{"n_layer": 13, "d_model": 448, "n_head": 7, "n_kv_head": 7, "head_dim": 64, "d_mlp": 896, "vocab_size": 8945, "activation": "tanh_gelu", "norm": "layernorm", "norm_place": "pre", "norm_eps": 1e-05, "positions": "rope", "rope_base": 10000.0, "rope_fraction": 0.5, "qk_norm": false, "attn_scale": 0.125, "bias": "none", "tie_embeddings": false, "parallel_block": true, "init": "normal", "init_std_qkv": 0.0289, "init_std_o": 0.00567, "init_std_up": 0.0289, "init_std_down": 0.00567, "optimizer": "soap_variant", "lr": 0.00228, "beta1": 0.95, "beta2": 0.99, "weight_decay": 0.15, "lr_head": 0.00591, "grad_clip": 1.0, "warmup_steps": 200, "schedule": "wsd", "decay_fraction": 0.749, "decay_shape": "cos", "final_lr_fraction": 0.05, "batch_tokens": 262144, "seq_len": 2048, "doc_mask": true, "train_tokens": 1062000000, "steps": 4052, "dataset": "wikipedia_en"}
Each number is 500 + 25 x the weight over its row's rms, rounded and kept within 0 to 999. Layers, rows and columns count from 0. Numbers have three digits each. The size before them is the row's rms in percent of the matrix's.

# down: layer 4 MLP down (transposed), 896x448, rms 0.0514, rows 729-788, columns 112-223
# up: layer 4 MLP up, 896x448, rms 0.0681, rows 730-789, columns 112-223
down729 104:515459487474418501522587518496461525448461493521487505473504484473551518491469486493492486509502519527527499501498486481512472463485484516503529461490473517487476489510493519539521500514515476524498486460524477478510518519493505492501467500491492504481520520508514499505520484485450526504497534482475462505503490495487501464506516489519
up730 103:534490465517472506494492519508510532489481515503509524510524494535478501468511483509505468497517541498546496536490482486490498517541551532481477472526505501463514497453500465478500536467490450530518509474467487543488523546502477522510532495504486499507514499454486519526512499509522471498506503557521497486482525533509481460515425483502
down730 093:465484518510537475488485492470486517464463528493527493520488520515490488485472512521506476526508434481530534487503468474441476493497454472507491460493449476517537528473498501492506464469449506461485519540477509519500463473498513474473457509511512555539495449465531501481472492534481534512511518490468510463487448457477501525532482487531
up731 104:517467494530477515542474530529496484532472518487478495528464518486487504517481481500530558524526511491464477517493476487472471463514510506497518480484485475500490516504522464500510490456487516543489460526528524492492513498539505509494512488503513495503489490496504533537540548458483528491499478465549501494497477495489512492486487521464
down731 097:448482491535495457485520502455490481519537508486532504490511419493496471478479446554517507544463521522491502500537517494539522522516508441565479513475488500517467489507552475487483521510486493498540520479494507507501482449495511488504474504496478519523491497506489457506512510552505481489492513481481451478512515507484482477525493488485
up732 099:530484506490505500475464503500523462506492521537530508487490516475526489523452502520464488499528507506493540496539466470501513480513570450471499487445519478512484462484504517502503485512544533488478482498548516480477523521511513483476485524525540504518496504507511469515479545523480481497503516532457469498549532498482487486534484498502
down732 104:530515515464529503531483502466471502477476563469494503490532502515502491541492452478534522452476489510514523511462516534492487520494439527527466506528499490481524529527492461501462479536432524523497478490486499475482465476475472487471541482482481486484537500517552478481540501466494510464487454489512523461432470507504494506477505495509
up733 106:526509492514504479516495507474473467492520471457500517442502527496457499515518481540492474514479467440512479524524527489537537548485526514521523469551503511475520511492502479470501508528486512466447533532512524524500486491529483506501463481494559528481515494528486504533519527469512509532479504462464499541464468540482515564469489499475
down733 105:472518475420519489486487508455491473488529476471517488484477476502516507512486514474492483497521529479445505473464506533490502496505526500456470517533458524475495515520534444507495496511550547485475529570502489486540461465534480492475490529493517528533522502510485537528541501509512508508523466474490518468479458500489471521453468515520
up734 096:487509528513498518534507473497502504459481508489546474485477474537493510477480413480493499498500422469551523523480503492490506515519506475494472484509519462524507513533449467503518472499483495531495465508490518546503504490502521508514522521522485501536492515477483477483477521476522526496511506478488534512463494524492509479514474502512
down734 098:467478512479466504492488491478488490511513445521496496527507477464528546516509541542511472516479494495497492487510487482437456487478485525513508494488474483508477446478516549489488504468513488470494485524499512512513526489507483544492456534524511495492481535460489513486517515489515529519448554510470464471562545481513510515519530474527
up735 096:521527505489531483500494474520465566483482502520509548496476506475497486462493445500549520489477522519493486544532499485493482525493457501443494543548489481492514480488545495506523510465495490499521532536493514521464519514516468511492509482483497480517487526528472513542512502522457468536477506527521532513516481513482481482479468510513
down735 091:514476519511471557544502515521525478501483465508490514528487544462481518506512525496531454530479532533513492473501536508494511499466491481491475503467517496505475466490513467529442484507498492497516504475446507496491460495510454499460536520505485501518536477500545482489518516505505514443509528510481493498490527488496505519516486514501
up736 096:515528468529456546493530492543474500538496485485499549544537509480469463497467525500526512488467469524478504523482456527497481459510514518507514546522491449535510536494457524468518541503488471505450507511486488473528439539519444513498507525493499469514490480523466547561492505496514526563493514529506486505487491485507487531498472493530
down736 087:516471485496506531498511512476483520506522457494487485528514485499536499480505509488504470501466477512495500487499464497477537492464502517505480493511518486446473481529516510489534475526481479528539476508544484484474509522499530483516513492472518505498452492527550491501439494476500486515503504501504485528524494545533493483498553491485
up737 097:503510511491542443507489469502511472492523512475512477447509503472513508484482513492489507509494512525496486453535482545461499492446511504552478541494535482527544521479527501524477515510524487505494549492535512523517462505502495488453506506487509473489511474498485487503505510485521470499518490575516484541554515490474540506498521474502
down737 104:503534492482497489481517474500475452498491474482492472516474529509505495471485509528501526482519489513496557520522486505508545501469469491507510494523470534480478482518525484484517532491486514503460456468491488511494518498475493472527490531500530511475519518509521519506508462504509523500480533484508490513450475497469476475550485538491
up738 100:512511522501524478533520479511471500502504479528502512510505502527453519513527510515514493480498483494521527517520550528515480560468528467502513496541538505522492500486463471476445492570492477473530496481487495556496488448517494526464504495522519475504482506519514512525498530468533474505474522506476544490523513482472537439545499512511
down738 098:491523492519539525495536490499527527540529489517499497471477510512532505473448512470516516511524498541499517478504494527482481476540454480553474488465448454513482484507512470498473519466469499507590504516471479498508473481538481458540496516532497490535497530440502410530525479466437455517485474502538503469488523495519509448514499521494
up739 097:504479465493440498477514509479511503478529530491549436492488494513478472532531538476511481479477519512483500512529537500515508526493504509482522497490464478445521511490479506500507452495471499540504484476512482517525523495530503460514519534506535528460504497493521492537538510509484497509508512486505469539528493448461561481456460486455
down739 094:474522512471519501506509500492488467506503477480479542506518481525452471514476508531483513469521502476492496488494467503514533487526521516506528473493508528506517458522498493524538482492493495496535474501495536543491497487488485522462468468506524487461504498503531516470534494475508481494491496489496497528459478507508452525526455519545
up740 096:502469504445519511509467445509502514466505525576481506506476461509514475507490488490505507503503531481491509513510505510495543521494537475502529492497514532530498482516482508577483532518522502498481533464484523487495518567530508508522481534501497527546492519505508523491517489460494451512509496524471565532480492497504503454510514510511
down740 102:473514479553516478488516510508514459529486503459513487508519498504478513511506507515511480515479476528478479492478508460489471457528501516477495495522505458518493495472530502430469466445484503468525505529500500522518495473516547549502490471517472476519506487502483470476485526534504488484497499482481502506518509519515540506497497489520
up741 093:494511471528509510541465522495500505482485503525527535481527521520474514528477478483524510523456508473509463495494515572491458496460505511485500507508488490460503496510458457522487511514501473511488573470504497502474497489486534496481491514512525499542508541545532442500512513522521452447484497507502539493490520541496480498495496455536
down741 099:515494520472481455485501488524513536522496508452475497516483525482480524518527519546521483489554469518487510455516471421488531508497480487482528481486518501497509500482544524490489506437479517482510485523482508530444503488507502516516483482489451515512527470487532484513479514503455475507539525524497459510517507454499506460485500553434
up742 103:454491496464479454477499514505548536512442518487507481490514487500540552515513458548523491512489461477491472514524514519459530486521509481461523452479484495490533497492530473482494540537534515488527456516519485499497506525507483519492513534544518496517494487499519486520475514463474496474484455498524549504464449475526480473468491527494
down742 101:565464534515487510520479473529549512495521450504504502507490538500473479503493515463484538490560522510473548468510480483483544529492527481468483469484482506493497478471515526478468449453513534498483469477462542509538446499481474480455493546498502478491483512535491537493530523501445480472508458477534481479491521513519493501488513483451
up743 103:454499508541527466483498506516544490451470501488463493485499479490477535498517554482471488442489477509497538494528485535494487510514494552480511532504510520500494523469433499538516477489531528492481529537491503528496478477471502501528501501479482528486498510493547503470483491508490513515521528498501537499494495485465483507529518471542
down743 093:508495470476496484507459465487511547525504532487511512512523509495488446555481470481509510503523500512513518467510494495500534467496522552517525530504454504470518461473504551463490521524521490500491483504537511491549503479548487508483521510482546484525491469454486508508478492459520514501504533505540517484511528486452478476472490504495
up744 101:478485597468512542518494491526489483510492540523481507467516544517492495473489510483497490508485488498511513487510545543515542476457490505437506505519481487450492502503484500564525484525462527528485469524480499493513519502486482492460485499498519484488489475486479463513494466488531489515487476523509509511535534487522532479471544500501
down744 104:511500502491442502502466514476515490508468539513511529473488505500516470430496488500503516490491524508513481530529514504533529496547468552475557520509503495505541512496494495498495490481548492503476513522510511466489514502455434504464481476528489495537465523499488533558478537482490495482522518493466493509492493520508494437460481453510
up745 112:513465496493499486547489474514504478528538542510521470529465459492505484481508517478490439492473481461501499500551467535474526475498532528523492494520484514536468510510486442497520484497530493479516535474527521488504481495512522503478463506508503513522516493504522541496525455507517472501448502505527505513511503495516459526501558495533
down745 109:516534458485497471503502460469511481502501504475513469541491468545477507503493537518494473467479503491496523456507459484488528534499484528521496505515458472537460462561493476500502518493490523447462577515529537495552463515533499540487548500469493491502534489504467512562532494509471455490451517506506496470502470488499480491556543523515
up746 095:511457482483500471495498457490463466499481503498495484457486517527467505511477475513506469477486523518497510489480529488504507452499500495510477499522502484445484480504491485492553533493554523535524516513523531542532534483473522489511487556514514519513499525477454473504489510497500468472513503488522519506491492546517459506502514488490
down746 095:488448510447507482527495518516512527528513462516484518466510470502553512519519514497504518492542523500433483488451505503513498508458508486488470541473495512522486521486502525479477453465508492500479496491537471510477448470525492509488444505473489516480456462501500541497528437481502495502485550497488509523550510505478480462483486474488
up747 096:498512525486498496520517489487494498513470489519489496488562469516552536465528505530510510502487530513475490514462505458491535512528476498508448542519493533472425480462456490488519480491488527473555526530506465477451529487485529505467491553543475517477498515488536486461481476523519520525513526490477480531511550511557516526520501494463
down747 094:504508481494485489496511530542489494507515511490516463485478465483498470539505506531504510500543506461525437496543532527500499466494505525492534479514497525512516489527524503534509488497518462505487442506517474521503501509498492477519508537494464513437484461534490516483502532445529497473508451514495508482467494498491493468500489538525
up748 099:529529499490457513505495522487473508472501467512501499497487537511527433507527506480488506449488486531510501521529490475488514557506532490492475528602480509515521458493542485461543509518461487485517487476489513493507507504546482516470544479531490533463421492491525499476516523473510557460464467458502513502498499489515527504518556467473
down748 097:472477512503422505538555514487466436502482508491489495521489494491496543490500449513497483557490522499519485508524464471523435497466501482458510525476481481510507476483522478515502488496522550501529488541503525507474561518508493506471490477499482457512478504498514491456513453541490473472522511515510495514495448491480530490516512540474
up749 106:481518525479514507505519533509469489507506456513473504464524525511482480516519501509511505504471496486486481508506475471514515498544499490484478469542543497538467504500482536543482482469511507477504494461490495468472517517532523457506508508487456491520524476479484498503489542513498500495495516485498488520489478481500493480501514459488
down749 089:507470519496460509504455523545482475512497523528526524463469493545484488511529496513503471516520501436533514464497508508454463510525439486464533508501516495514552496474501474530500523483536472511499525553490475477508506508484492518505514477497452496527513467492486512519520505473494481481490493499499461484523479510489502538514501522506
up750 092:540447512513474492506546506511509529479487481492481472487502498491541545510541484520441545471573541505478529498468481461480514523494451504509477480520484508517495535494502508481512566489491488530513493508497510508494480471559533511494462531528511503466524488496504496456497525521499527550510483489516523519486473502502488535480556506519
down750 093:450455498518492514503450525513502495524448524519520504487530494496524488480490466501496469435485516503544459482496526516511525505481495487492481513527488513520544531575469502499465496492501518483500468505480486477472443494503463518500475500522504489481469501519484539507540461563548509508477499477494532505498479468522474486543517522483
up751 096:476528490518508486487497540533516511438481461473506485460487527458509494493504505516511508498544476476548520484481517482540535521499492502536501457476527491523501505482486514495484503458488551508507487533474495496471537489509517536549490513539517491475525449515469473512518512491493522504495486491500531535497500541501515521523490473481
down751 104:487495485482470502465483489495491522472446540437487469487512490512509520451522515534478535484519507496470464491462489516505475497514500496491500490479468486495467463461495490517522500494513492550518474444497476451503497486527518506472500531532496465502550531514520477491466482497509514519499495493483507460543532523475502501480498499496
up752 096:492480501510512494474505481453454498515481521496539484515514486492521504497517520476478476490482499502524522455511463531496468508489493515508488467565460484520494532508553537451484468448552517495486494481492493499510514534514520521515539492455478464521537518505514475515446491463496494520543445485492521507511493497508520485487527491510
down752 102:477457488518482497464498485530453499489509522474509513468507488505460543469483497558480503479485504507520511482521517479485472490470455443494506494484466500532462479472470496488503499510475534532496504522517502509508483493528493482505503513527509531527496482513512423498481487502509456497535524519467474486495522489486491536472490467532
up753 101:489458482490469493488501499488452503497548515493538499484518487477527476527475461465535477479490550509492526488527549517454504542516530535539505482496528479503530460480513511481516498472522523507526486453499513494515515513469477462491441526469559540509495500503489475462525477470493473473487481506517455500527479510495477476515475482538
down753 109:481488500503492521518493479470520497491503497461483557502461501525498527455530509512460547490525507465477476515490487535520461497480494457486512497538480515477452529495471524469484518520481494494509491508508509498502480528489497549525504486571461492548486538489486458484454516531506507488491471503487518529440488505478567493508476466496
up754 100:514484481484457538455502497505492502510523455488504476439535509516536477468519530507538504470555482470513465477486502502492455497542506514451507510534506478503478491485489510488456511516505462517559485489468495480479507525523491496464473498489476452507513496497501503510496518462488515521553453505491482503504518440526483502518496455497
down754 097:463491482504480469538544528496514495453475525523530498541493536493481516478468487500491472497519463511509465543500470446494524451469500497488509491424507449514535483474525484499523472502530521465516490523506513500481494506537488508480511540506498524476489505503473470477514498500526454494489522494538484504491457487488481473471427484498
up755 090:485471447479488513493518474483470518509542490498493463515521491542561464513502489503495539533512487519490510507542465494499500493531535499516497523547493502514502505460516510556496502492471489514493515535509521512513465482477466551511499513517489475483513517475491501518493512491492479522503518492465543494543478476475527492522483488468
down755 096:530470531527450472510499520507537472490492514514498526461532510502465491488491483516498477517483513520520455496471499507505506498498477473524570529482502529468486515506493511464467513529505495503489478441512510456482517491490496479508511446457518542525504493507498484519512463504493515505480532454491473516494500498536472523484512479524
up756 091:524464478512469516553511522529476503474478497490493512485488494484483517507530491483486483480523462503524532489483486494504485507526482462510514498550517542497532514521516534475528516495496468501518491438529510499493511524471533524526546505483487473485552494478539493513525495493505495512505529492486521531447509446552507491507520492493
down756 096:540524516455493499480495477501514481507465483466537527512467512485505514497495489445490479506507443456488480531446496473488491499471519460460542512508468497483491471495520493534534507480514480506497470474496512462473501508521465493496500504476516469544490574491500498490472485468487496561496523522467511499508525501502470513469512477474
up757 092:501496504506483482505506529490533491517467498528483492499507492470522479469531500513503479476461490477503487498445492549542480498499535516450488500546548519490516506503546527470510462497512520500520443476538504511510554545493476519481546472536486509528476498494467485486474514478500538505518515515495516473530460513486537463543478539491
down757 094:527521522472513490517498496510543483489542448511513517484505488467491532493477490496501464468517467516473482527523507497507522494512463458530538512478460482494499506528466507502473504518473487484465479501480497519479492495491521471554451524509527466501505518485493522526489496537457478477494495500539453514492500522558494542508460480493
up758 096:448508432513503496500490530475486510521507491489522439472432486517476495498498514489502508484535530577469488537520512537492506513492501522500473482545515506491529534546476487501521497508506485508522474470490527508504514506526493523522534489486438480492568502478489503463496512457519456548494485498440474525540509516472472490495518495516
down758 097:506470504493490504519442481516494469496504496501505527534520534513499500501497447461499472496471483499495539498482499516507473481486487478525534482473484504486480505513476496498480485528495514487515482544556506532481538489504510528495435479503518441522496502508490475481523492471504514491502521484519531458496534495516533477444458497481
up759 104:501514524524469480513540503514457513462490537453481497483482520450510459564494483493527498518521503479498472515497498514473512481507508526506483496515518487528479526476518462509510506476534550497498488524494513480549515488487499487490494487468471520490464507497494509485537467493502517474506534535504523539475429481485497465489496518473
down759 112:522499460501498471535504475487477491480521479499477494539496509468499430510480494514525513523488470514477466465512521505519489496493495474475439538492468526491501549517495509492521489472474479501528516522523518502500525462500530498453432481488543533530547486510503512510487516476486485499474518523495488441521510500459516502496532495471
up760 097:561490501527482451470466426514548539496437513491459487543489479496524503487507542530542444484497473502502516510491546485487510528465534548499497472491524497480498483528484498461472464483524510517482469513514488516545482494527511479480492492539508529548472510506512490527511491492483490494497498477493504476447446468502491504492491510495
down760 110:539497482560481475466474480500508493472537541504482461505547467473500496506486527511469457485519460550503509505464478511475492540496470538482491475510526480483531511509455522473457521458537546465476463530476517549495486488481497509514496494477512530485478515505477536541469527491473458498505541521513493485528463490502499470497501507465
up761 097:485495535528526502516472513450509510493469489522516507495526469529495457527516488517527492505445499492482441551493495521534502494495531484542503437489503528510489505510469513509490544468518492449475505497454547500531509481484511458520525528484539499455537483487526491530474518529488464520539475519501440557526539473563512461514545514457
down761 089:503475513483482467533471472519532510476513514439474548502472511487486479511503492528483491469512523517506541462472483495466471556467453482487513532524483485518530468518513494484540463511469494486523496479550479512450488540486488515449495482513464514555479507455439498461551491482476484452465537506506528463458432541479481503472447482483
up762 092:481482459491510520518512499528510511493482546514505485495462523467520490478439495522519497461510511523532518525485488508474478482507510481493461495483507533489488551505517496472526459428503484510518530473451499518476496513540490506484513521485525542497497539521558541538515508496519499463504462480515454511531476535519461526518510549493
down762 101:512507551471528519494542527522498498504500520482476489497502487505503506464511500519505524544493486464481480489535516499525520488513490536492483521460501533517531478466463494482510506527480461462507479520488474499510552493483483468526512508500510467532511469500453506507497481522519501491550467503490504470504472473483506527502558519536
up763 094:520503513504485566487528476507471447478448503517518491527514519477567495489541479517496481505506499469479512454514467479490512473546518493472480468541464532491524493485490494546471527507520481496545461476493490518530506519531470513536491510454506516498523496504516472470498466492484478497535510489478534504489455499529506477532525523534
down763 102:479507488468505481513455485532523561492513502478511502498536517526439490492447507490510529507482475541518487520489505507572527499462455494519496471493529479538488497537491525469488477522482518510477534531583474483504475445492501541493496459532528522517452525490485487477486515486477500497477518497507471489474545530478490486482470496509
up764 097:467524523526507496479516493475509524525510510468509521506498527496519559482481538502535486501466486511504505501500453499548515528532503470471452483488535485530524498466500509475508495498483502481492519481511440462515482488515477544516487458493515476515484485465510444498511497533495524479518467415563499495511543559502483471540508533456
down764 103:520527504470432518487457494492454450520484533490518483511533481481538519495512529525518465489481478509483529504524466522556512514480513450517536486503480469483511499492502463507514491442464449549523476512506512461524531488537473502511500500534481518501475550450514477485455494474493498492448540529520484489499472476519483501480470512538
up765 102:459513475517472545488469510502529513506483506468526500476517474468485481476475536516510503488534555498513470477496479488458546451544522502513454514547496501507520476498519490482501520504532522502515492488528528484498494507476484552481542525525507497448542518492519466498447499470526477448498495478519504502510490498485497545520503510515
down765 104:494523519517482508482496508509521460502535540497497450475492461507519513511488495506447500494511501438498464465524482496520476497470447480440514524515503480517561501497491520509526495549533494468489492507514524496486522496498502504519481508475481512528465504508536514485489486510494530471484500451518528528484508555532500510480487510482
up766 103:504511507545491490499528475521522532482501504490537463519530534498505500494486522514537463481506502517497472516490486508526484526505487494473491500491488484482508537502488496490509477477467470516464513527550475514514527509486514523515516495483513497471466501484517477511466491522479462507452467504464529513518493499489524451500520454520
down766 093:498528474483496498509491451528509474487505498491495505516522510472472478514466521526464498566499472488451517479511518486514509529512482504542523545504489452493493483529498519524533498508540541483509506461436479502474485452453469487492470504536489459521487475502504504495496487483497486471499517516541508470463494485507452545509504527523
up767 097:521511480499489500507526518478529466551472521477499471493469511471523501465493465467489511491499528486529478510533542469412510536528534517497518567516491465478492484496519498490505544524533474502465441498517500527483456530495467477499502478470485503525504483480515513452510523519486479471454498537528537481522488529525472524504519496549
down767 100:471492559494505522470505498504504485504556532516491516492487501520517524531506514528480492532512440521490524510447521496479512523537481495498519456513450507467539500511500524542509464486509490536509467496522525472522547470522518527499524507515492500534532481488506522533532497489436487521512531470499460486467536504502507521543482496441
up768 105:528454516514453490482462516503505528496534558491512491488509510495489586478537496495500510522464469524507448490496543465487496506498491484497486494496481497514513480520533474511549500508493541482483512482521518526543551486526456504489497487534486435463553442420492487441530527496493539471551480532498495515482478494544539521484518501459
down768 100:542543503539482472474496506482512482505509494490519481495484472490499474523474513523469462505484520486497524544472456497495545514491468493481502500500460514504525517426454501456495508498492536538479505537475514463535498519487541509482454482576480476463484507437495476498488497491472529489453490506518508473479480480510525489491473492476
up769 107:529518508519531510502530460502510553486494436498523499489523484514448427508506458518483498492465467539490496513505518495526483522497530529509479511435497483501469524542484509506490456459485484486524522506464504459467504537524489512536503517478469482475499505502523501478530473493518485486477447485476527543468509515474511504525520503488
down769 110:488524513468450507509504465516495534506455460490480517486558513558508535480534482466517473465495517464532488448492457505483542515496524520486514519488454462475514477485493498498497492458518532483475476488467479491530498515497476520500519513510552570463512537498488497433507503509536481470450516513483442493499534442505475487459474492513
up770 105:497516507548476508513473538503519526485515544472495501502497501497531490475502475491528432457567516490485539538488496485483471476490509506515526486477502487485509531477539502489509475499513513489489500502455502499540509515518482480538516496507544507537513484510506514495474480499498513506486519503521504484486493430505480496497550511514
down770 089:487465491493528485473505488475529460505471476454497491474477469485468532497468486464459514498529492528490484524479537452510526536481477511493440483508489512536497485454444498476517499484476467507473481508495511459481518481499490510453480507494452535524546443494459482471499498514513475490501493530506487504515502494495501487516488517476
up771 093:475530521520508458504503510515532582500518489487485499449469545471499494493484453500485489458491519520480517478508486499459479518516459515516485538492526518480485479472484509531510519502472541523546472526440454479492486497456517501514492494474551509512494459515524484479478526500479471512494500430473511563471483512499480505508515499521
down771 099:532459495499487552504502487472475431498482507506508484536513474504513521508499536503507499542526497537515494527476488493529520509488550515507490488538502485497563533527502505531481497520470475460474531467551550528485515513539488509449494468549448487459490522500466509501546496500525521474489475548545541479500504464463529482479480476496
up772 090:492526489523502507493537498516487478515454486457491496541508484479459498511474470448499487503505497476446522529480486463483503468498516501489472518509457522537495526522498465479461479502492537541508539471499470494507493507495476492481552468473521518498504550487490534545493499530485532487496514512530511491482486498489506514471453526482
down772 096:496470502486507525478488497492506475506544526509455504488476498518542502507512544519518514527470519513518484495477501533520479491480534484526513528489532499507496499522483510515525520512517423478504478535504511520486509498510520518465520541448534501497509466525444474508493469504517452508474507484529484464550529483477500484476526499547
up773 102:485466489547502526530513534462500542508515480503510513521503481542520497433500476496466499522492529508486475481471504510501467513469454524487487500499515482470481511508494505493474492473501500534547519505471537533533453462493477519537484489496518547541497536474511511432490492477470487489514459491472472533499522482467499519516487492486
down773 103:501529502426474483488507498515479494513496477450451516491478507499513513530517497535510481503500496561546482472477496529475536497512479466487513490465508472526482503460494512505532501502502525477464477493453512454523520501506526523476467492518485517462485480458505492487542501477541524492481547496499517457461477502488485481495517500479
up774 099:482529502525473491495503466514509536489519529496488549429508481535468555489466495504506514512512477470510506478513495526509429451502522500495516523507490528515522508529526497509532514522507475524480523497541489528497497462497500487510518526459497516504511516504492528475524524535504540461460479537552508459492533493470490497531547534457
down774 096:534516480512512506501550519479495526494462482506504518496524499509465492513488489553482493512521520532479552496547494524471504464493544494498489510487526509466492486505511489509527535484446513523534445529507507495503522494512510483528436468518464488511540499543538477473507513536532532501496513512544494495457507516504497518494455518497
up775 097:539514486478468507497520519516509509453499494503505493486442504460548459544497483516511553496493531469519486511496502470523478476479499486496438508529525497490505523521454455489510497522505503492530534534502496479526421483534474516479534477464542506426481456495481509496544502543492507530506501505492478466481476510512538519444464545474
down775 093:549498475482463525470511493467483463493487480508487497489479454501473530495457445501520509483485485489527497513477504505486482468482496454468494524487510486532473537505491493476523460464455502475488497504490491518500491552527548523516488466507477493508481537516488527478467467516444485516471494450456540514481528471478518527513461486496
up776 102:488499477562494526519552510495490485512513465504514489516505484536475480502502502494481470497481497514503545482508521491482466520509544522502495563531539489488522484523500513534511498478515459450454523509474552493479496487522503502499519495503531560475509464460477509475482487518501524506531481509518521480520465469535494498495479488504
down776 095:488478470469474495512559514490508548497503515523475521469483501410510475488485481547526477498486485487508488477486536537542539472501492509517524508493497515522461459448516494512497479489437530483514516494498472471498557518485470522518497477500468518498499510512554497487470457520501513503519533488471461507530469504483513510499472465539
up777 107:502469472461476527496531520519477539473493492489471512463483508492514489466509459513485474494526468565450524499533456489504497528526504549526504491514484487524478470473500527481428480521491461489494463519484469457503522490510483507533500534528525463517446519485518493500481440464525539439518488541514491488515469464507498499482489474495
down777 112:520461521511487502479487505533493513504513529527527466493511484517456518493533490493491465517517471512524509502481492534449485490501542501502478521522500501462522492473525528463493521503495496476480511503468533470473492503506516458505502518462540505458441514506497499477492510513497481478508516554495503473494491478524527505473462471470
up778 095:497492516539529459476479504497462479539532481408512470517490529489536490472521528513499495455506463497501519499505505482539488485481492527515490501518494429487504446508501509519470527526545486507506497482578483545508531544515511492467532517471496460522481471491525502473477490499541495537497480492480452511521473501483500521499481505487
down778 087:488520521465538484524540502504531484442505535423518465513504510490432505498523561510507550464521527488483529468459484507482554492500468484506491499500490480554494485474521463484497494484498517524499436503516444467498493523531488467508470475554440504510525474505506519507468495471466463489481503459461490503514498482527498493522462506504
up779 100:477491476497472450498512489489516457526490478502480540506488516395527529449494513504515514488537499537524535550469490543498554502505512514522452512504542534476489487494504526513496470505547509517493493492506474512497510485517482494475491500485445473540485525502546481489523501524520519500490509476500504533510458544479482474528490520504
down779 096:514497523515514529511490477491541544506513548549496508481473511521489512555479475486525469491520516473524470492444516486505521500509510537496508485531541502488522505507504544511493529495487484494491504515555490508501467517536516475508547498522539518418473478504476511522455543493462492477489495538514470491522485522519512480481531505527
up780 100:524481527492537491481505442490524443486455506501468452504477456539499480469535459501493532479450503440483483516526486495477509520476486509512515496501515515467456501548524485509488480509471478500513465483508488487517549483541498526516472485538484497476544504544513491474507487530475508500538469487468547519507525489531474517521491521519
down780 093:497477507463465495540482535497528495438543496486494475502520526519516526511440511501502473504547490509532523504496514501449472483491510456462569500496547507518502460495506515498512493504509494483487554505465507518466455477482452488511531527472505514513493504475509553504475483483482528487439542479505456429526424505485501485493541496467
up781 101:476520533523529485511472485483482515420521496508515491462518571522464482492547501473521487472503488496481503491538437465537519542518494506520489527516546540501470493499509492546510432496480499491521480518522489513493524503484495493456502496507547464515485483469527487473509482473517500504494500502468478503483497500488510499530501510544
down781 098:504512476476581518479517484510492532506502550457519487494543514447511522482490465484531474494462485512499520528522556494484515475489495486483525486483489495498469523490502511456540476467505511491477497494488541494478447474498502507492488519491450501480456530550499501477541512498487554555473541469527513499515514471505468467500504457476
up782 097:533497482508505505522524520483505495510507483451495502493502492501500477492484478505521539461475519459508479557516536543509510513511505498477507453447526529517513454509468474459496505498530473517486533437507486518517518502475511526498504468525486496500520519507512521499527518482485522461471474494460502490486481480544526515509524446513
down782 090:510493501478455490454501501474511460512467531491478456506502495519512511508514494501492463503502503543486497486522501455468532484482501499511471496527468477497492538493506491499544488536480483485489468521496538512481482488474480531489508482508535534509452462486477479500462520510480528516520509509522482523508469450473519487490459538517
up783 099:528502507523539517521515483515528525494505512484498502525509469553490504512516475522470516487491482501497469499503491460524515509469497538507497467539525526553560490482479470448459491491530534520461516495500492469486500520496492512501513496558489442547503549495492475496516501543467520528492487506507480511499508446440509518518524488523
down783 086:528529503497512477484499465455530466484495457516500530503527528437498485528468485527472492503530514512504523516539544476517488507471478500519501478433493476516487498531535507508494527497503495566473521479531516463487468531519525525515452523464456498484532506503495524497489470492482518456533513522519500494496514496495513491481498511511
up784 104:453496516493468529503485508502490532515519473477509500497512539478528489558549484490519485503483486505520502472459510488503479504479532539516476499478515496479504432456503476491488475484502530532544480462522538508486513513496509480523486502489523488456506535491454468510511514514491547502488471478522460466529472545519488486487495498469
down784 107:486499509525483487513502483482523484491509495491487492521514500466481525497457475514503463468529517498490508507455483513501533471503505510487470488499431499467518445523490487519508514520484508529496513475487522476475506478488510459480493530499478477513495520503559499529502525502535544504484520454465459476503497470508537531546489485481
up785 102:469515509486526505523498538529483521528473482513485490497539497452488480538500530488520496536465530480514495453532529502497464537509493478501497480458505497519438458547433485515528485518495517499503495496505486502538464502496495457483508501501447476516491506505480514497518471541538538546499524486470514527509482530492496493496552535516
down785 112:535485538478508462494484532516493475520470518488503474516480481537497511493477569525478542505500447534487486483494469539535498508509463490502520532484498481488444538551455518513513475492482542498496492501466470528461527453465536488536507498513526492541486514547453501522487500507528458503500473510505515515514525493459542526503467466529
up786 108:517520477510561522582536494497463540463510492472490489475490486530478451525512524518497546475528507453527511503526508469497481517481516560491460461568484515481492485516484481528501482461502533508492504514493481515514514491531507535494519528490486533490499460492463484551511520537503535497550512493520496539441525499504494473520467508470
down786 110:539491500506491493475549478438484470523505473512512494522516474486486497498482503507507531494543513475503494525491447502489487514499520479495491540503416504486480473525498500530503518541524510533508527485476506482520480498484566526485443484503481518522543520480465487442560488482503477468480488498462473470512504482448470495499504510527
up787 100:547520496503489493498527498480522496508474472514551488493506499503497458495513526482489474455508475485506500510501501530517533545523509494515455552470493495539512540509500485529508487489516496491496460509536498497497504564492522515535512479471551480493525442505549459516522513477534513520497474438511471502471459513488540492485510484529
down787 097:521496505505505502496479461515493501461501519512505499513463511516498486484468493470535489502490539491511500493509508505471524511506491510534513465483472498477490484482513553519475479521535480487498508488512526555470486487506484487533494527476454449506485492562505470494514487502503505522503524526491490501526498523503496475514466511514
up788 105:511505505477476570483493448510548491519513491498493481516498517494508493477499532503507473492493512540520513481474506523481486494461490488529517501512536500497491509475541494503479503502498482460507478500492525531501500518482463479496458487518517544477512439460520496470511529506439496508484505522543486482517476477493518525514527509500
down788 099:504502482533477467537455518501500469499539520550471530526488558507471514462451508560514528481488507505488479441484491494493487510544499517532448524507490484538497488486532483500527503505522485511445486490508458518530482474493486496509511545497529494439530516543466524523537481497439483489489520471502513525494504527486469497499500474482
up789 088:509498534490499486517503452467503543491486544479498516508517501512477510493525476504535498503515452493537547553484497509542503477487537502512515501497528462486452485539476507571491530521501519512479519487509496526504534508510494493511508480533490434487493489491453491535475508481529492444525492496490513455468491474516476506457510523515